Weights of a small transformer language model.
Size: MLP 512 SwiGLU, 9.99M parameters.
Architecture: rotary positions, no biases in attention or MLP.
Training: 213M tokens, 6489 steps.
Each number is 128 + 24 x the weight over the matrix's rms, rounded and kept within 0 to 255. Layers, rows and columns count from 0. Numbers have three digits each.

# gate: layer 14 MLP gate, 512x192, rms 0.163, rows 18-73, columns 96-127
# up: layer 14 MLP up, 512x192, rms 0.157, rows 18-73, columns 96-127
# down: layer 14 MLP down (transposed), 512x192, rms 0.155, rows 18-73, columns 96-127
gate18:164119135139112108114137126138092099163140117113171216156141156100121122147137144137177119161157
up18:121124118175115125123105142142099093135131135124142155130122128140107117124137136124129133160120
down18:109136135102156104157157153120150081147202089190145155115179078138113127104091104148118160112116
gate19:131154121111149148146122114163159146159093128107121171083102153138161138134106122119143124141158
up19:121168147134151100163123116134129091112163122106120139098106125122127119128121133139127153140122
down19:110131164100104140088152150127124112143149116130146121131127128134142153108095139136178107155102
gate20:170105123115148154121065149137163117112143091127098118075117134129187164099119146129141109150137
up20:123077153106111151144126139151106093113133141164138148127181153109153129103132097092096128156108
down20:183143115156143139100116088107147140132124154158112123090176108097132153141178134110141121144124
gate21:123133102141129153187129160148141080140105094123137113091136104148145103158128127157123147152130
up21:135131165103143158121116130149100113128109153116102150128144117124113137138148138136123101112124
down21:113110107133107127130126134109125163135119091159127103121135142147144134116104144111131137122145
gate22:152119133137162123142097179106149135127130181144160153131123090149111097138167176165143123128133
up22:126108144133123134136149176144181115135099125107183125146129094150118145119130154141137140110136
down22:155100177137139115146132155120142137103119105124074110089118109108106114129132137123153113181114
gate23:123082117134122113126121120112071123122144102153125099159136127100125133131159114121122123181115
up23:155133137138153129136112195135196129112136140141082133126154120120154169100138108132143165087098
down23:171150114135151112189144105132159136134094083067103168147168138150154146148131135126145155128145
gate24:124109166119109120113126098103150113110119119127097178139135099161145147141112089154160108141104
up24:091140120160154155104099117130151122121110051153123145136138132143102168099092116135121131158153
down24:099137165132144141124149126107122133152184110127112133084170155135095122150090135134114111094126
gate25:147142118111154134140098121165116143149137111090109137130178130149140116151132142129108096133163
up25:168108199127118118153142099134106148146141150158150122119103121112130181153155130144143126136105
down25:133125109076135120116111074139123094153162083092159113139201100168145117155143159131099117133122
gate26:146148100138107075163121158122182132166125140166118130117149115076093165110125099130130104071136
up26:128103124109123121083112092094158131095130115163140146111181118134139139162152154132127159105124
down26:138144111188102105104095110157114131084146092100093139123119076120128158120142127093110085085137
gate27:140151119120125087147129178181162157093158098136090135127134123110131128125147080116127100135136
up27:109120157085120197128163134131114123152087156142191122128108161133146063122124130141132091174133
down27:110134123154123178124144130174137135118141133108168132113145129101125110142113111160130149140116
gate28:170139124191160105130118108116130090080101177160110122150131133133121091117159138125099146113118
up28:109147174165168087190161112099097106107128130122133144115125070128105125140141122089102067177143
down28:119099143135156173134139175131121133149140140082144096108140138123124094143131100079123131146181
gate29:152136130149150116125095109107142154121094155138123134105137104125156103122134100123163120125176
up29:096106136156139102161127146154111157124160144121152107138153126084148112104104127131112148109177
down29:152103157140119162151115110086127163160155139142109158086199112079110100144103128108099131145150
gate30:115127090119161128112145164117167126120107123139105132134105110101136121175160117121098099141156
up30:126182164115135091172160046099117162122157127147144102116107118095162118133136113098136105193145
down30:135116084128136114150137121112114107168192140091113115160141161127141159105152134130121139126147
gate31:130136129135148101094108132089120136159156112159133065108084149108132101104101073099094139133130
up31:136064154151092073111106139114109138139174112093134161111175151117118139104125092121117088105123
down31:184134163099063141118182160105118134102108155144088115161135110125123164149173128143101134125120
gate32:122150088169153087112135130144118145157081111113137129117125105123172124107156158159107119137162
up32:112142112144090096129100112119159136144123114113103119093131108103156136113136123110109145100138
down32:134110135117111103136125096164137155110144148101074135148132128120121131093132140078090167121104
gate33:159146124199066107145110128115111138111161117123134140105124164121132150127164112107154131089079
up33:124124120139113185120111121153139102149138168122138106137120125118149082149148127132141134135128
down33:132109129129163161148114162147098133103135145155138131105111128131144096136151121159133103140196
gate34:133103167110098090171097107126144117116110132094090167127138106145154122146135094103154122083136
up34:134130141095145151149154139161088109151098172134151133137129146134119139145164157097087107094176
down34:149113116154109134160130156155088113115083147121142148151134142097153140158123110152140170124167
gate35:162122115115157159094123119103118153156131141148122126129121114076170129090134143109166118198163
up35:110091124165116112080139131122087178137087110102174132133085115111108125162140119118100141110097
down35:087092151153154123106123130164100148134109147109122148143155122167127152140115112147155127110114
gate36:135103075147080119131100145111148156138147121113126123124149123113130125150100122138141130138137
up36:114151113116092148125128138096145094109106150140117093119111112137144147155120108127111155113134
down36:128097197118110133170094117177100192116119094161160110158125132125142112124124156153109114134127
gate37:136177104115181196127143128116090123153143096138123106146117140121109161126102177153097117153127
up37:107133155086131121115134117121155121139106114125100136127170126102130076165133111104154119157117
down37:171109114146137147143130101117115112152097145129080126079145114131112151152123102152102129091116
gate38:145132154124101114099135142147121138146133112184143130119087143129135103129107156143148120101097
up38:099150125160123133093118164083091135116118143149135100129102131114132133155120129153141114118167
down38:087143168099125127109116140142123114147154095147138106127184126126135128105123099109116117134122
gate39:163135097145101139154103177109153171168128124118099183144159112114113156136160125133114112131123
up39:145113123138092157122167135122115167166147135137163130141161151114131119092146161149119104142135
down39:139088104134143104098126124175136075150136153141151118151104117127140093126133154152127163121114
gate40:146152107100130126168156176121143135151162155096086124160105107122125178124149146133172126134143
up40:129109140101071168097133125140111106097133146162102113082136145141108133118135105135135163122093
down40:156142129128122143157107138131144094135115136171190138174138132077183136129122148132127142142158
gate41:127125174145137120106111159149131082116147118146123132142105126106146137159141145138135131163145
up41:108132158116120161103122148085153142140105107109124086165109108153146167113101119147084138170112
down41:128099110132126118083150115088153178099145130135123146097155110146127139121125131142106129168059
gate42:122129152151119085130115137096117096114149123169111108121066140109185154150134123171141132117168
up42:123137134087176155105129126161098094093127105153106120124126160162143167156130119108131146143136
down42:136073140124152142134118131100136109143130196158124113136103109101101170137148153147118160154143
gate43:118142109158157150163154137083142123139121130122102122128091160134153138135111136148127102122113
up43:046093135163120114125131121121101116136121161125082129135169070113139155127120114145156124131180
down43:126100100108121076173118124149160137140148162080116122111155168166112118122099092086152143138184
gate44:129123124138148117123087116091109105135125112124094139134126100079122136113137078108154132137123
up44:191103096118114099149107116088141125125143136154128148160126122122130109138133127127093153075113
down44:160123114179117109141143116106133149153105134127128173136075113136114125160118156082110160102116
gate45:142128134120169126142164090071155127171126076136138146121104104119114151123139106103149086128142
up45:138122156209119139089081172141137106119108130133140146162118174136149132157131137128102093137134
down45:135158101098124120135096134110111157167102100112151123133104160133122167118123081183148149104134
gate46:094186135137158125121145128128128112141119154083078108153150113161120135125170132117120171156102
up46:160168111133144112163102124141112155096109150128135159116133116132147103101149140118125122139133
down46:136113134114099119142167148099069140112094126122132091108103111135112127109114124102093152162101
gate47:157111092112144134156156168108109154142149134123173090129117142135131073140174164127145161116148
up47:083080104087113146135148136108174127148111147198120140122117138102113119109100142085138139133161
down47:131129120119150128174089104144154138114114154156124093102115167160129119116078156132099136178157
gate48:129114129148093156132128148104077093132157118152112134119097110160169148143136137143158148171130
up48:144165109110127132153170083159145133140143125157173117120096074143170152141127156126165146095150
down48:114132110138163116112155122130145109117139136102141121122158094145092132147145130105135103133143
gate49:131131118143108146116091130137135099123109106093154087128156102134145130119170092104157132128169
up49:095166152130097163133112118123167125131161122094141109107090158155180169102135148183142134163117
down49:143110109130121123119142140068127117132175176111109112140095161157117092149124106084146140154148
gate50:098128151098124179119151155103092122131147093140115131130147130140164098122124090132104132112165
up50:127131157119106121118143123121089138173180150114128158142146137089103109111149154122130101121155
down50:124143138117109134152145092126096135117077102094127118143131126104138149111127167132123170173143
gate51:133144135104166127142153145089131130119142163115143132129128108147141172124087076144171148159120
up51:132148121120097156163120114140134090128130125132113164124132134173140139136143134134109076116141
down51:108182163112100131145122152113097134155146173111129110124123164089135129131126154097126120117146
gate52:134103142098168144144101124117124162108116095087128114141137128155090186146113088115118103123130
up52:110145122151161120116088153151167150145101139120109076100164138125120069167089157144119126117163
down52:149135087128136108127093106118169131095163113122122110119108089099105102117122086139103131119114
gate53:111079137119139174134130105094155117082159133135109120113116114142119148128168149137149096133151
up53:153092123126099136191070139089130149126151094103092091086130177153128115136134102146112162137150
down53:146125102151121147147178114128134125150163140174113149110120103122133134122201123130137112135126
gate54:164132110157126135146121107109127142106163105156117164101159124118163135109108126165145092112104
up54:119090105101070113126104106088158087106131127106134151160144172083117112114107067098146111131152
down54:169121098190125132119146143141180151109111139117135151152148128194143148125110137116095108131150
gate55:088135104120138145160125150120129129106165105117102122129152155086126141122155166135167129095169
up55:078124106131143141115112170118159116163140118123124109117083134129141122136159151099108124141099
down55:157138122143158132108145137104117119127134133107102122151173148130145125120119138145127095141105
gate56:126157104140126172115134128133121133094157135150106108132141111116141115133118163095149171111169
up56:132132150171146101127134122122177135133156174144132126156080130106123113103131096122145133128135
down56:115115121138113169104153089117082121103154110149111164131167140150111127169122155133157169108122
gate57:148106104121153131156113094137135104092141111156104143158119109096138130107142159118118128112147
up57:134160082138090133147100081148105141123113126179114130121086098123126147140140154135091101101107
down57:106123132140137141123116132148165107162148097181122078162102159075153136146154198123130110164125
gate58:108095115080169166186129123117147079111140110123116159097157121126171127129177131118125104120124
up58:137113094089116164117161131130119171124116127126174126141133128106101112134161125112153120101128
down58:093192151175130096122103182119123140119146086173118074113107142141122137140114137144141157170153
gate59:128122110148121122124114140144148132160144135162153135138165153154105107104129153146175109127137
up59:121134120135124127102106109143106142123088124136130137136143136131126123152097104131134076182114
down59:151085110128133089131155083094119148114094121119098144139150134139138138131148096144085127122117
gate60:098133132141169102104084097118144121153167125130111124148126143104113157115140084097131116104140
up60:130146152154139109136159132149109139120125142145115123137095125148124090137070143180129121121118
down60:139106061132129150132104169139174131160133159121135136110125167116084159109131119130133124141105
gate61:103122142143138153083119141111172119137131181127136155151139102119128137137121157205090131107152
up61:167142127124081158131156127118122128126143144113137155117133106171128116134116097146128118138156
down61:109163129114116147106132111138120089144125118128157144143075145138124107130085112121092091131113
gate62:158087127163149137136126165147149111134126188128160141130122126119128132155115126116133143143154
up62:131100150132110107141131128120127125149118116128128106100101111195103157154091135087093089130106
down62:115146145136150127121119172144106106163098154139129118131090114151149116108103121132091109094103
gate63:160156108152163170157128079113095120161127120132104130139127131130177084120183074104125135173118
up63:101135131069074102101101126145144169096128131148139138113129138174120121073113156107112170121156
down63:134099167127145131084157120157130143095110121179155126134176150180094102112153157149166152128130
gate64:141124124144208111136122127139121137112161134122099105141146166129143160107093116136140121147171
up64:112114171121137107192147100086144122127132084110141132095141109139105076143168140081105156099115
down64:114114135143188119146130113138151115095145112105097097085173159186139139143096158136109138104141
gate65:177154119110141105159108115108155149132126103140103141114068119086157101101135141105111106116116
up65:106126166164091105168106134121160126134135148144138103163147113117107116135121082118167107102141
down65:132166168121107097103100101112154144110141121099137140116133129127120168151138083165103120106167
gate66:174171084137151153163118024133130109132166130145126137106137130122138128177126119142128113113093
up66:140129130101082110201201124097095091129172111143118121104117084103089135150113131093137124107127
down66:147124149131099121125085159119092121083153163145105088135141133134094105151102106149130140142127
gate67:129129159148150155109067062138124107086139136155110134132176107100127116121126104134109119171131
up67:176127113107122119090125095111150103157113148144121132120110132099081158096142128163114140117144
down67:130121077134155129120139142136128156157130156092095121135091140124137112129144154136116136121105
gate68:101129124121185103108118151164167110140152161128100098087135103162169146112102113091128117161216
up68:158109117116060106113146176143140107104119128145131114092131114142120072127130130150118103126110
down68:125143103126087166166159146092142145149090080111140183146124123133107110112095108099125165115136
gate69:120115141123168134136159154145135142137115170137137188163164148170119091119148116144083097159116
up69:146174119127148180103143140132132149107142127121131105141159146110118120143146133084071153143128
down69:149143146127113121134146199133138132132110153126130129122140152148104122118144148190144130109046
gate70:119131078073108144125122124133172102160111110113110127087138121101189153114110133099114141117108
up70:104142154121114132136126106106126126184098156109128164093114122158097117060126171131071122087079
down70:113154106121102150142129119122166102144117158143142090094128138158156096139172105128139120107106
gate71:104118115123162137118147155134146131127125128145139145110126117111095150142134142105143111116148
up71:118096119133112138150110152113123102176129122134168096110146146164129108111129150106118100092120
down71:131105144117150109133116164161094131133091148151118119130121118114146116139161139113125084112072
gate72:146182143148154124124077168144142133102137105149110164123133176136132135094105135103135083137155
up72:168119114134144168134135136136153155081139139181144117090132156086130125117151157153151102118127
down72:155139117160149098145124107131173135078119095117161125111154131111103118130124094144119150124115
gate73:141122110139167137113123215119152107108142118062157107090165122130163121141064126150080122124136
up73:155150235139187126158149042107118134146106113179130169110087135116083163064107146125126075116173
down73:142146156112156119099155123084106150115104141127152109111116142115101132137141127093156091091135